Each number is 128 + 32 x the weight over the matrix's rms, rounded and kept within 0 to 255. Layers, rows and columns count from 0. Numbers have three digits each.

# layer 5 attention value, 128x128, rms 0.0558, rows 43-63, columns 0-127
097143159096068086183092169176204158102139101114096174160160185134131055119098151112125176104151099114133158120117133067138083103163155174082233122087084142117104116069215087185171173135098115135119151151106110126126123108135175136128000091190148138041164118138043085114154115043090189085131126090116127118159120140161148125110137193126072167122199113147133157189093045188143133105097
169132151190143138126135101047153149094147151100099081216132151127165133121228104195126207127165170128138131117134143138179052247126153137170174103124139089092077095162177162161120086188068147167123159150148115143062141100155073154131166150102100182126147142150174135140149114137116203120062152117111076162112146150104087125089092081101089105196200214180058163126117199074109153124110
088144131184228172153189110067142115117115115153170160076127092131122146136056108143143107178163194134094149125128149154138190160087108130093105165126168078121059098133137138095154103190147104096119130050132179175159087128115098092126121142093090117093140083114100137090139130082145052138124098099162117131125182127121140096149102011173148094188123130097138079181114114204104121177110
154162135149098086177061054059139141183085074101103180111159162152102122107162155142106149187068188116140110160134115119150096227072094173223139185108132115123136117083142138115107123139142124085200240104151173157163184207107092086103183182107108152100132124120099148156130124161153094164097096150171118140133171116074112101118127101141124125191163038197116111049171124114140201094126
114135088070151172094103158180099130117167169066142138108115138192054110160132107116116121158115112126198147133110072168178084114113135147144132134166161181179140132155144114152121151177064107172107182112117093141145110107100109092126159139138139131153099202185103121160158119185144173135149082116110129055204107143133154192124147199103118151156148136193115155148118104142124114162167
121088075074153089099075064107088137104140108101087113108151128132080122116114109148125129156093084166115102155097132168109132174119128098114086146123133181059103188080103117139133144076199135162210122106186115101149150084153113163166080087062173131194115089122154088129172186153085106147117113127075163106122155090174089071127126087134148114089135131193123148194161169132108097118139
091147061177184144088112121147148100130163091080112104212145099105131137144120091167116096146099145166108132109085131162185103058134113096131108073138118171134073145102155132093123132109156099126130116111089114098078153068103139098057138112142215139096136206071119058129142126102112090160115107158069099129079169075161103078133108148190130133153151135090119115131148131168147132183058
098096068142130164119141150117148184126121091096117116166155179089131179166094150145103093025122149089098192085119113170177129150159051129108187123123161154139048125094163117143166064126083130070131125125125137088144112101134193173087156101181142139138166123135166106138125129121166091107155097110131114221130146118189094091140126097122126089092176084112179159188211197126166147128109
133122167086171179120110111166104071049160096181158076086078062161102100198153131147125172155120144062126144175014147140133147214150173113122142114110147153108067126129114148051077115133071127169121179161099204097174138104086139152136143168091129160123194098131145174203100145115123096152108145159179133130148141113148099160129128182192093192122108096113054112106125130114134096156140
125106175157178140093126152120138122160137140092121190170113189120131198142108081096172152072038181137052128148112135101162144052143159077086184106154112048113046103092129198122155130135169103069172116150109104090128155096161095178162132218158151182163122167149193074113126184129132107069186114143168148116068074082133132074151129202092119180113033092088110066089115138098090113159155
143072144109150178132185146123034197102060087124143086137087115112133062095089144131142153103137150112116130159143133129110088189136104184151126129110154116147138080125122116124107130133104109161142105120111112106064141101112147046134188135161096200103157055118064169141153172178127153065114144136178101107151130136105185179102152136148102131086223192130147106108191153088149155095156
153181132113156105191172092161097149075120110128106131104167116097148157121106138139070152104183130169135100155065220133107107155137083144117113160134091125190079096089127232156131109083061133155179154091171141149160133115171238142162031150117159110126101090164105124131158161159178124165155084080153133226169100173151113108168165121159101173161146155193083204178183118071118104115161
114110106120131132115113119106082114167143142118101071163089091113088164096144126097117115141156151170125116124120156189132177174144167173128131116109142099092130125095137164125139090128097116139130098113165120129151093126102110151159086101068120146153170109166140142156096081129168116053166078116163121147064140157121114078090051194133142106084132134149128070100133197096112112072138
107122107103143111113173081143167095151160100129115094123197107125025124148156022118169163120044130197158117123181127127129138137136058144153157106106181073115093132169061136161141112115085174136130146134162114085115198138094089139141185112155169136220072169135125141142131203153141154165129142150146148124066167145155123130099152129199134140148122140208080100139123121124129092134164
102187100130122059120139068155125119163053083081115146170135015089116152117091114138135074119103154141109066187077123110090017144096114160124130143175135062125109136145147131149166102119157090147124079098088115130112113084147136133142142062052070069116091183141099134100164162151151152099129112063093205118093083086128073168132159097127096093113121116129122210189152073094088125152101
130111145095151103166110143112093103126155094150140123141200045131076214145117148092121125162189144105117196107093120141086169124132130158094156043150110120098148081074174109175087182061107141149067132076120072108131121145080120136111126103196195096137112166146146110145172170138136097077136151130180127092127138139110162146111123189144157194065123217166095123151121115119081112135082
128122166169101077153133150108200127145111122142121069102163089109093102116168076097106112150147160102113120178173109168127148151123120116115144166114156129130097167139161121164237181141132142138157097119146043158174104142123102159186088114098073102109199146174153111073122162078067091110147059142098087192114147118154172074145145128146099180113130137138084137135191048141133128134173
083090131109075130140121156162142156091160116134130114123101099179069158086134115132142146143129119034122154151048117122077144153189140131125078123169129169098144078158108138126181142095189159180120166165127104121083116149135152130137100147057130141140125169158153112166103188067197124006188114145118153072167127101143128159114139150079137165114126100128142117107151188151132139139092
130120176176168181154159065109080104108156153116118094162162148093093159171094120111116157140098161116139118136114167114105102146103165181143147183139138080178141081109149135150123100131106107120113154102105152149108088155094090187108120178146143139206134163140118139141122150159149059043100111164192082116053096113092169126106104152244099136128113140146107069141102172108139144147124
114073161180112107149147082132115098175099109108146107095134095140085175094115125147153068106106161113191131147134075163090098195066128119158040170118134105128183132131117138178116113082121106100108134118190123197167126150102139069138118128122120103145080133162120141157131119137122040090216061160107123086134114147129136170110148141103099092135113122153166164180118114090115077134127
141125169102168140111187125137084062146136171117148112142120144138075156115106128144131100184137138182094164112087132165144190118145112097088098163113142072115149067100205150170096108152127105093152142085181084090172104103122113049125160084175115090138050150099097150130166057168196100126125101093142079098139113127108147139135069132144132110121153116097153111160110162122146045057145
# layer 5 attention output (transposed), 128x128, rms 0.0692, rows 43-63, columns 0-127
109128142097146199176151074150125104150151170183155195088158130169151147133167054208077007128149139099108122120156118143073127105173124097102111157109167084154130163117076163152063157152120101168128137057166180130192121136140115103149191071135135187139086081136141112093203139211177091127161117130122121164088098147168159142150099075150192120143089154148107095193124175094149152148081
109086129069150114058154112091114127146109121166141124111133136051131153117106081135182139142087159150089099132117083106148156093134086146121105104154144218207148166171143125138172165133113101162152062177151145108124139117057092156089065151185056066095045173117144095104114218106198087141110155172148207158127122125129137136125092130167123168025127077131187129121097110130152082064051
136136072082159145166110174125150147099132120118110135120108127109065125165082080083147203129085127133141110137164113096104076085120194125156147108137071129158089200126124100130157084132166138163109087171109099147091156175131165106101087089146118148168166195134148113178154140061080137110141138051168132115118061138028165127159122147095118073102113141135118118121129141152150123144193
121014151135138156166163161074123161210130135132105144077107159153076114175129150090150166140178163097137133151101133149079158104202156128082136111177133128113116089177150095134156128147185180206103129107098138125133105149144201151166138169224170129059133193049227113088113141098125130149167140112073180084140156129173115119146145170172125083130182057108145118151181083121115164158170
180130184155168129106177081119218148140114155101119142128106111099107116114137181106102151136153124152094101080098111093130118132175080077127107202105162100137097101143156159102118108132154142101119158161114180104138126156190104132134151095126155084099141051060121099162103097130078090143087138168112130161148141061148193089147134095115122150115081142084133144116122109070161125179112
075181148169104118116186172104141077133116182143155115117098123086145133071116169132121125115125176105136163182135120090132194125106121156131161107161072151112143062132128064182132172139120152098066086156104109125099147161116206122113167138102177113133082094140113148108145114075165154133101153081100136153157150144134146145132108163143077180170140200089111096114095137097059184072118
094101152126139098127123136142135135133132101115138084152135097143094077073140131125122182115181099115132135207164143105150150196143116132126160149104090054147138115177147145137142163098152083146126053073117131096103111134123126128163091151159177236158126143078106102139154128171100111155054123124149127138122174204089155195103116153075077182123072167163075110134193089146119147089111
118150180055159066139102144109105082122199130155101151181062107124094080136147086107129117145103115088144118174173138090109118143154114123132098168135114137104177100125028157136118160088168088183120156180118154103112125209095109135138109106144166167172068169157077155091120134145085127150117189125110103101122167175135157178135130145148132105097080151158109069091121080092127105110088
170110061136131127092112087109077178155100137125128093147134146128143194062131121131096145145107074094077142102154081128165088121108034136105090171161092123138141144200121170119152080145116123092084100134143061116114138147155144165186133090184100114117095123192148119109125058117122126175135170138027165124139090156045160110125129083036092061161177145123118115159117071116109125108112
119156093135112155180152142184037090083146071124078057132087114093167083118127159139130189135140111139165124109173118137132085125116100219176174206130094136141190127172088109150145135123076097133143147091146193166142129142125133079107164086101141107083128097125085131104160176091124094171159103114095105065149175124136116134094121083176193157175162137151078162119174101144194105104075
103168147119153067110119061108129091153140121178080091118108139149206211147151116100115088151085125167087157114103148128091124045175177120100111058161179136147119164132109129114114067186135171046186139113092102201117116184101128140167097105139090082151132172126100126086128120093095126193103163174164133158119166136163096090167121162109092095103084104110099151164107088164114081128098
117103117181140134106113146070163107175129178129130125123102149192119149106134135137106097098077123095112162121173054044103138147148130083156039112139102126145154169143153100117114181134069180122097102148226175135110117128125188121087165104136130176178103149170115155132085133088105214120141138148083158115089188151088138121145078105101138063097094090124176098130083161139135123097072
092180114155139110108138123109083112157115143116141155108163134110165148096175176149106183127137109080150055182141124154111110072140079108113192154145145192114149101165140102111132124092160138136115121189145110106063133108072099153099144116123085121112153156110105168137162152106142155136127157158109147135168137113082098113150152140111132060176105144149139113116145139150082128108100
141094175094095130086160125066111144143061115144075104095117112138185127115070165161073244134178117091099106129151182112182174130149097152144118151141096139122172124119115086143189158149152136100136133118116185107116149146145134160096091147085121133118100071133148142141091043107098118149090127071140078167185148142153140181114155154135168148105193105030164101149093113147116163101080
112145148148159175138168220154123190095167179141172104100090223167163116113113167123109159115071137182156228096163142081160148126190163108110130142125125115176086171152126126161143206190100170116155105100141158114109152143110096106121091148145152134144128096133119143182131104128037193129147079174167118064157134098158132145110067157165143173114135103125093098108081201133057126153133
134186094149155096073171065148163140091115056136122054149161153149166136129157167150128126099167140085145137170161161092112089156139060129078099187088134130103094188090117174100181173175123158094145099122138169141146172116144113123141125106060133174082162110102129174125190101123163170135069090094119167154141138136115149125104093078110171069185135124155143141170076183131135236145125
187127116097156174144182133149057083103157108177099206073109158181161144122109101122135122088124127087103116090081185113125140083128118140103152152146066090106151096069166066179064117150090170145102057139101177133086133150120092140106152104162117151125166149120135164159207094123197191132153118106121113092146124154111131146125099128168172093108125133098163118101122180074139171154093
156175147157146105151106151141068108092149175121189146149129121107124133135155168163174124116135128091123186109160119149168080131075085148155135121140116082093149130111055118151166138160175171050107119104122160193104173097104091137140203104076119133071163129132168182123150127154089047133105109141101153126138119147121116055146047102130149075160133168105115123132130073112127135135116
136110054110103126070131142107191127115125127102102071119109155136170120142139118122139191135111101061107077146115101172117072104179084097090100143155116150114137155191100090116149091110137154158139095124135161186078179104090103116109099132130054110130157140142133131132114121171064134247124079082117173198166187132128147134152097090102138114151140087137146118137191111113162140135081
151092146174164102112112192137161152108134154072149133131145117182165144201107195137120175106143149153141122091086149082121119101181158069122160205134150170061097154139080058137112172159131170138130093129084113136063089108141169210138121132118127110156148162112151160119162144125089157104146131090149131122173106116128137100125064159126131102184128106116147162150128081064114123185155
135197090138131110093070124129196098131124110129118147123139118089140153148103134130124186120147128081160101119133114136140119160100164099176199169070181160129095169175127114074124191103116159137182094170123109102100181165179101175088109061141101092161181162086084145165088147090127156070134160114134108117112172119125147106105179128118127153161082155142122094146136067149149173197144
# layer 5 attention query, 128x128, rms 0.0559, rows 64-97, columns 0-127
104106156121072100130132160152135098142161151127130136143151100135125195119157111118099108102090100114085108116119190163128118164148139093143117121130169154119100158134117134102142125172139146179133170152117151150108174158134156162081101112172140204121111120156159111102136075148123093085131107148127109136127165140124136117089125182141149147151066103145116125129136195111160108132107
148100184133170124163158080123088068149099134094128144099151126070151107127038163109129107098099129111140073129119171135219144088138166121146124130096096129077143154140164153081107154083116101168126127097131163160151106172122117136181095153147159136124137067116183142139179106096084158115129182120178107107170130082111130141109125164145126130143099186078107135121152166143147153172136
144129105124117091089093106162142099123166097118089157076116111087142152154136084165167184173179147118134125151109133156139138141109125132161158115093176139105123065100090088140162132126077124115110105070116131107143126087141072124091098117123140097117141151128125109090089101151162083159129144139082101078107159115119112110093123136122120191126135064115080127143118098180126157128148
164131189149178146166153113127116124120160095110115161092112096138092111076134110140028184157115100192082177128150168119121066135134081171167095117130130107085160037083126084183108121086128150113063120177130120132106120127147110146122150172085120168113121137143101160156103152109138084143098125079138148132160092141081153096093160145115147144103149105113103137170149154118117165093129
087146159142092179115102157189166107133063136131131083145108103163139171109139121153063088058122060169138146068210126108147131095085124150111178155142159176139110166148114118075122058108121167198080120149162204120193166119158082117096125156092107132143191109165060122128123167114143063075102108113171166169071173129143123104141122155098134133040079110178159221096182166133170183148114
123155113091117097162147128132155105088133115097117063173158177160147102108129177116143121124097155108120113064138092149143105103115084171065156139150184124194109143125130046101127150123163091177141150172168105108157181092114083167165144114155151124129123118090095145114134136098105140087111124129108120135113142156094088088112151118142100143112100145167117097131166113123081099150107
148120105105109095116137125151155155080088118165104120137152155092129148116133148125125174141153125162154134134177110130120090104154085143153101143175163153114080086147097066138146124155130101130179174136103146132108149138099139152144133113139114134088101105146099108095115141110205136129117135173179153144125149118165148162127163100139150121141110100129141110133149178122151167203124
101124168163191147168153105162128117135127151106128155168153173140113151148191188107104138155158101102118102072135155109113081123139073092141104199093059107113116097120097146085099115117134161148067144113120168075072138167131075103145099105085132156156188121107153154133132125121110121130103169102159113082157127137071125112092136087157114086119150171111123089140105100134166115123114
110095124139102156125120109105129138121124146132155153085107094147077115085131128129112103105103172125092124122079153105161163164128159103133116118123120135146113103112114093118121154181071159097106084140105125113138092075156129157169188106146121132181156105103126095125114108102156059143137158165138150164109129112109155137159134131115127115132096163092117084106096139102153081054092
109101114130093140157127115078104111118124138124169139117089078179093162157187120149100115158171139177110132106163164131131093168161114135182116152106121198143120110112135168135156148193166138136142120143154164122173109137145141109091152143153177082127120122086122106116123133111098119133147109137146111094134138106175072155088130149153126106101122084087173118153149105134160125098073
103176165110100095139128140145126115150106101088148059113111196108131127123130128099099130112196048104127125156115089117109158129116100159149105088157173079133114096123116084095129135154097097152109154067150129134103114125154107128171095134158166125109072113133112136092121135128112123099099110150067113156091171102129114128116162103127173096119178105131089071135126142056100143112137
130118116127131121101128121182140119143152080112147125174152151054115114147108165094161115082136091117193084061111070104105133170065204147170217163081180110141207146164179171140103148067102130118111098133165107106175128119078195139120153102074101142102160053098152111171182122154139138102154131099166170127074123120116108118126064125116105128170140164142159151095170124160171120154146
117118115100111179129143175104164116116135144117147096161097101055096093112121076189060066048110128152167165101182111144132143128117136146160123109117191132115164148162153132138086082129162178185086081214115056149185099131150144093152156163136103140116123111199092086112106207153134100119147076162158145141084153095200157090090165175149162143093137144127103169090181091167129115178080
161121159136133101146146083115109106117146138088176143139121090118172107114147154126107085230114148091108059101100132124110120108076091114176168126133080190139144141135093127197140181127101130098164129156103117151125183130113131130155155086105100126153168121149142183123180127128148173135075184153067165115112148151126136139160120124149126079186122105107070153156158137149147132090088
101171143138154151132124114104117123123147141096104114147101103144118096082133143055136092068134130127145157085128145159117143107100106167116124108105139128096130130166140135103110084095117124155129071118140072106138166094134108121150138179165171159177141105145103133071147186119110151180099092134122125070147096137140100137183127156118092110122076121111135078159106119101181115149103
106080100156123123151134170106151147118062153098147071137080114143120151114150151184150091138172084086124123131152162101157178158116102118170103049162145144112123131096073133227161126174137165094093066129103206117123134160165114166138081116192107170119106150101139169098005135101154072129114076153070119117105176179107099062071208183107094123096101073159152152090123175116102129069147
173172064117139131132113130108091106139139135122150088103128109189203146144092122090114160115099088084063125136133143145135125134182151107188114129127122121096077154103107090203185164132099129136130116080108150164106175126101117090162124120150129123142125152148171128080099110079110118150127115071112123148088123138121118146128139063088157103113107127133144128206115139089120086109111
130135188069094115130120157128159086179130057124176054152121161073110133164110070126080137135181048077088055109147131154115130122134142123134125101139165145093104160157094061037136093138108127121133155088110213156149167145131121083111120184096120116137106159131095112131162103134113143079134121136107157181126075146125071112158122101118113115135142118150122144123125165122126158150174
109150113125170144098114171129165161127117140066071117047144155113147151122145110119166158170106090142134073108101211098139179133168178128142090172098155133156147145132091154142124156092120109090061161120139169134179090070115111114128092075116136146138147096137135120152143113085106115130131158161169157104156147098091109151152185123134082118130148153089121113126181156143169078096122
160122163098145149177133120175097141087137152156105169098144126105139109144115129124140155187152152210133111118094133127081165124178120105139092172162073110140118116127054144112113173154108114137170047133105146114113111173155145167154143046173095155140128141105136141145128148125137140173070143089119121118130128135126158085142163133103140199147159178133156110168111147097119189124155
127090138114073175077105082157145089125139077201138118094132137129087163103108099127119148130187149108183163114144100133132111091068115144116166144143097104181148178182142105116091059118118139095120110107150115142066122071145117127144120123166141129174134093112100147091148133106157097136085087126109134171159080143159143106100085107119160166158125124152230162127157126158128167121104
143081053131150130144131174185165110127135142128133146163150110126122126129109071100130109164107150141091076164131129113080113134153063158134153170144066168171114051080083111135161179115134157135121159175135171177131137100081172099116133076114127083102132143134163146139078097080169087188129192199145170108138126112113073106098119143137135135118152164127129151107078163088172132140142
077160129118079133107131100166127151155137117185191095148128125133129135135127118112133161092148060127092114126094134171120143121105174136196143100121103132162126104202126162094190109190104169126172098116150138138158145154155151122127139103150181046149065058085121099141152139149152129137168132140070111101134141137184121083075111115105145165140153145184136109113125101141150167144075
097147078095089138157149147116112160114143137085155184122140087140063135111103134109128101145144174092105082057111106095137144147117122143133141176149165149154075126117167171092121149149144176125132138092179172080166161161167091128121122096136166094194136148165145129106166081144149149179122132171137175074156149119196149134065147185139121144064144141143053182139172114090119076094097
113086123142144167173129113145053125123154066135158148091095112114142123141108112109156154167118216165110138104150142151104125088101145107103154147134120121159170167135117127167146124150047155121094104157101153108179084046124145176087117123072136097085184152030123115143168094109127128165175112139062113134109122116156104094121123202082103130134116141146107113158128155166122102097134
159086150123080069148040123137111097116119129106147091132104127124091125128158083140134145136069084091123143163110149132154157122147103183092128141139156148134123095119127006154184055157104099159112123165096115164187130119122094126089162131171139140122104178105122134069094143080147141141197124127172128175107146135125102124144084129139128104160086128187143136114076104140114088118154
113108207124169160125136102112124112138131105128115147141152103138136063127106108100122120179148221183144178172157166098125074153129101123088126178204070149097146099101127086167127149115174160115160133177125118125103131123147142150121126121140216183111160153107111118099145130104150118196142160104129077140169132179079146148130169129147173155157145080179063103092132130143091099094172
189183131155090176175119124150159129151141148068108180113145055147160142107141143111062081103175174128164151143122220174093110153176133164137158168137155136139121081108123093113148141151154137138157134177149145084159118111132161139126155119140186165106126083101152158157103103077144131146093108164183133104119115124171150159136129119081125110139134135086119095122148191080134178105097
090089183133111140141080190089102114072134134069197128147104068124136118117125104118127216158140177136125071146126175097097122110065151083174124103152130167102159153089166133158143079124128141192131151151101140089158135099156094123113096139124123114160083133127105102104152157112115148083133139075149156148113105138086121159140161172118154082119072116174125176093178168149136074124176
123118158125104161160101175146135098118100106075170068176153164093068083163124145119169099156152135125088105142175109126174175173132075133145165179107159085134129140136108150096140147106170113129160172147176105136137151086113171150114114140104156130124106126160183109124134123142139083081167167146105123146199161087133120180071123070147137155118162116148162162105175157062153150084104
197105147149180171096147127108102139146114162147143156177114091138111151073115148151096163112103134144120192105173197092173093139097138147111128204073136163125141099103133103212084117106119180140116104132120137115122077157179169183100161133102138159140039143129155104165131132150145125113098080116153093095090119177098118109131049134125158126073064138107125134114115111154149125102105
160160118100112109131149104098133070099175144170127068127093154166161145133143144105199140127110127117117082141108155108084074137143131164076122062125139129122100087150086144144091162160146101125155120100106141103134150166143101146157122130148139129145133162116082153173163149130106124134085095110104131139171143120138115161095175079105096131157120098118062063203149063093145149129116
178106140075127179116118177141212117120156121156162058090109127170096133094101139129096124103126137166150139121156165163087131140079136163111130035127136150086082117087127105104099100145086129113108142156090124149122153135165102186080109154113171138148170107158124178122114150099146130111138082099095109148140137130223086060172170136079124127104177106147132132153128089153101160148116
144095090140111108108106183164092143123117105144167096124147147130096126158139078113087128097137135127117091139152118139168203142146092144103175189156172131131144095093143120137135177144109087154108119098130148175152134126179042090119136132151157155126123126125123122131176143105154151048140108156112170141111166110169121088117149117142131095142156109109128124098073141096119118138113
# layer 5 attention key, 128x128, rms 0.0561, rows 64-96, columns 0-127
144130134135115141159081138162132125151124150149100095161108180085158168156128148076124095106085121097067092177096165094158140178142153134085093121160148122123088076124096091130125153115152113119135194123108097128117119159081151096139104114159160137104073140120148146082113140091111151146181195124184130098107144116131110178146122130167141077128114168138131136171126145097155149139175
083150079141202114142163084144096134093090147112088105107123092115073104120101106083163156118072101158113155099115156123153126145137120111129126145113140127125134130133197143165169129126152145088147173162149105091151120120114195126087133118114081116184094054116124062118132070101093122145156168148138078100121090058106153168099171124092167195089141149077121109106111157158170151112097
137197172116141130094103164101080126164129170163110127154160102182117125158146142113128109145169130105125148153175136134102126056138104162108139118172130205062158105105108167113115060117141140156113104133083084129171117113140106100106122194143131098127103211120104197182088191153141121152176056084116132155095091160154134177131119168071119119073156143160140168164173078155144098145111
122148143106104151125087144109082146158104117087160154166109033123116051150138136166117165126145130109152114133114132166132188144099152152108129128122123178103129088054188156121168127163136159074172090152090129097188141142142120188124151147145177151197149199074131130114153141173157145147094102040118094114087132160177176111155162139184112089099174091139102106128176078154086099146166
121131126116103060185110145105121149099135071100199034142099122111194116136108108086072187110169101109089116123179118117052090180107125078137056113137214122118133119176142125149210138210161100083146242108111152134105155187120150109165103189139099136097106103093118093087163065165120220129152128105097164167047146132107134091143101169190162098132120116109099104060135215116140190140118
169139121113131109164141112163161198138107144118150158113111111126113148119136166090157139110159132110144139122119147080120109107112124128117176133100118086102143158190129139136122087143159146090163162047141202123108106125151108181097153119115133114059131115154146129134167105146161143138142156153085126087161170116126111081126094149110102118125155113131164172142123142113153117068131
121116124066100130146101127122140152162175114116113114132134095107134098160110153140115159128142144074128162188144131157133140142118154120105115133112164067093146157130067163121127111126144107140111085172133086148060083162154140133122204158083127113080086108118144092139166144090132137115088114109134093124155133147148152135143132170115123162127137143146111121120171151149112162130138
108195099170179148164138101097182169109110122107130161087151121140121084155139163124103091145133097078108137129108093129131115124143096105180085115142140180131128159100105087185161144146084140101134108127183134160164117156121146142164114113102116180127154156118186103090106100160098102152166170109161112073070205070107146120052135128175157081119152110105104145102128169118136087119097
165119136148104132147146150107092111155101138129123116097121125090127130049129092090135074099106143118154071099134122135107161177125113134093133125179162147145069127192153132135136140085102180206137131156138107126134172124157098134167146103115118134176137196122140144128058134112150133151109158149157162134119129175168115172118103155123099135124105150080147163116153122157136157181133
143107157105129139154150135128155103123119151172133118149135158139113132157098151128109118086118150118151091175135138097135163183129117119143091133176115155089115136099124158155125151134076138170145167108086165117134155138126086138195121100129078160080146124145167084120143127138102154090112122072131060133113134173146146179085091119116162053052067129104127118105089135075106142169157
117101132129119130130129125190155146130137107156139145121163119152121078171114155116177133155100148113119147134129099165190174086160148108114179101117122154100144189168115141114136152109100123114135158086169128126164116120140136115099127170084134096095097135094130122126117122159120162080208182109163153129117167114149088091121136109137109184109126153187147139129202109160146141105145
168123073132172121169172151113110113098101107131131077169137074103142159106087107175157110108087057150087143093134118114123093112167131097164147131137138159097137085107150150129123158172178125100185127105136168206081160099118124149137181170203073162137159082146134102135129142092174143127070104206163156107135151062048132107126113071114175138230071133087113156136137166106214216156129
145097168111098080171121148089123067073150017091211056151070125180184171057099132139084180104129124151115093051110104054113155126080166137090161170116160110137130115155139163128138144148198139134130127090136185181116120125152085186130132127174148119201130080100094073095147123145147192078059143123106128155135109112116094157124111071125131070071055120161089150106145172137121153174129
110109133177162134112117122102102118100066179118096158096217165105085194149115185108163139148079126125076110117182136150171087118141127067112103135183072093121097166156115116096087159142101137127158121155157188103138094144085158170108136110150132179155165119133168121140190087138135117160142140154147064146173126104116134095132143159089109158113167147078145098145083154107112090142113
144080162101096149155198102111120146130091141108208114129094135146144153103134086151129158106130134110084141077132114118151099142117109099120116145132130124147090075157211132137126144159139218145142212119106153149138150143144089172086095085113179130120071139092113082150134105166102130101135095113122163135144129115131107090044164110130189114090082134120173129134168134127140111099137
050168186105115143169111116163155120168142112082127144144132176150119172140176130111128131195134087141145077169077167114121190116137144106139105069154156125143100164143085160077144155208111103184097162098078132092147125136165075051189039118187134128127107183124116145104144142108151130093128137131108166109065135153167117137145138155151085140083191144139116156188178158126078091115164
142057124142122112111129065070086127166108153195095139172123150124147106155155061117147091152132147127116145154132088115190122085159099109120129068146126164111125124105102131103116148127088122181146123100174119126149081136122142116102100119102157081113080144160136125163189090140073128133203067109100094098125127148178139129155125171152124166113147096063125105154093104150123119124124
139112126112109067142105139188095113085141105219120065170161092124157123174105128082164126168100060185111097157161115182137118080126093068152105104133139098114117141145083122155152161114145063123144179160110125144126092151083184098086135169059125125101086162121162107126131063187161168150180171138143095146133125082104115045145105094121132141120104139175125176106100132089197114093180
110193141170178168056103119111122123182115204174050133110153098090149163136145132166149114069129101145126197117102124132090112129141111133109168140152104116127165174179099134139145026068114168121138112076111062107181088089092135130194077135121051126133159151099101092142082161168141158126143131105083115038058135102125133174135143146147128189176130162091123139125164118200154169129101
145197145161164166082119139119115136141165101072047166097152165111103073148195114141108122165100066131150210163122147141124167119096177130110112144145109133119144149106117087148128130128094183138102146157163131103185075107159210137144164126093128152147137162118148163148093121124102107129129132120052113113140081143133144166140122123101115150155158075129159147136178132157098116123140
190089150092089102180143145103145097053151056107189103162068109046069071133102118150116124150152094112135081123145149173096080120137095094178138109155115114101175112171141128197125134172081169155156137169086137161143152125142158097111168098147121113090139058132119142108150100181149162121174110158089177189111130090105085096128154179142202068143167092123107113079161141095143094107153
086205103130155111120128103076150175126137189168038158068146142180178059146166183107128128141105116162136180168080188141095149126154093124149099155125177121114151097117064147111124119102139099140124091158126081077087029129087096189177212142131108190082154179108103209179144112123143169182121102133129063109174137188152102135126159156106069120150169142074095137198132101185139145153077
163094096118101130148172127114095081130090077184129085175114174130140086160081151082196105114153086099145150129125163120173154129148143091133153158189129143109106118133112165160074170161122084141159153112170092158116179163168195166155166167146175142076111076129100095132093118129136138078153132164134143184141105161151089140166105137139154106126076103134127175140114112114126177126182
154184121189170120151136150119155141120092180141121158069149129168113125152160127095199089121192098118065090088128195051141161166108153094143152174189121113136128174113107192163077175091149116159104208109164185100139127181059084083138116064147100144128192098115189131158120130179119125132164126111163143128092166222096091174130146150184107102092050161086150162097133144155155091136092
120160129128159127055107163121120115190135150119121139142132125099077106176119090136164128092130106124137119109178150143130128212125081162152092112153124189115121078130109122162100124113151131115101193153104115131139140054136052139108151130101100188097170163149084187173112174129186139092101141142133124143121134112121111106119122073172122143127184082160125141180062133108169151166092
178190136088093098167137123139107121146207143167140124165108107144153114101124072099151136155101182105160076121166063149113142159106082133072137125146142126125109103167085134112114109112147127140119090062108121118132126129164126093175180149112127136074087168138110124172138087092110052153143073158059115166165150157188100126092078095143113095155158150135083141186115082093137147098175
105205123180093140134126202151169095102147148101142184040125086144090111063105102124119145116137204116122139110140155151083114117053145160103102108164129120168144142071161115126105123157088129090161109195109137080176165122108078166104173046135113150130135116106154189118109141158117100154111163102121135141191109071150168123113149127122072154107165102133118109200142165047111088099120
152113162131167149095146151085129122134128153122074131079125141126124115114131126123081168096110164126152117121120134116127110145153100107068105143153172142111171111154180187141085149146176135133137098157084125066149079190082131153163145112069128152153137171074103099165108162120073176105093129075061133100172129180161142220148137173141136128095121057104143145123199054110124147106096
108123124152133072145151078132096116147096172093159096198119102156235158142054136097187149078081123058050033127141137143086150120143142082157106140156123170121101169097162108161202086096163116139160169143085145112149145093080103098129107050199136131145121169127138113146172122070130130106138151131139123147140104139111172088141114086135082143085131108131135114117095166072156091107158
176117127122137121169182162162174177097122123107099155114158096147193095148109191107110143100145125157148107128144164125094113160152184153106136139129090128138119105147097179127148195099102059124135139104146131131093114100057124131193173152145107085115187117094133093163077086108136129135140126095168102086083112094100099130172073137149106169072116209112121132216168148138179208131138
113131198082081157185133126101106064141125117110122147094088151114154112104108099152127079042067113095141093080159123139111186095060142151151121106184120152084089062115190151090162121134133098126120100127105150128176188108138097121112155130136142104162165088142139143067116138108131094134037133076118103111142134189094116143117159130153128046143136109036106115150126091071077144154124
109070170135108126099147112148092194165078170182134187074150157103043131147108132111138124119141150172147122162137143127177131122162154110149120136103090189119142147117128107085065096135087156121124110127123168147126097173146126108111098123103174109091086175091178089152142117149169105146154200164098113150126136110164108167110098149098149095139073121121150127109149134146084084096155
115075154114145062118102170116103196166168061144207129106109130104138105122114148097093166119154124159114084098151153127132168159066125132133105084141152159153191085200129166164109137178134057120145182147075091104130150164168148146100064143157202163122135181117101122147178149113161215138143115153080113126112112132153120108092078146093093105156114155180144118113205076141144089150159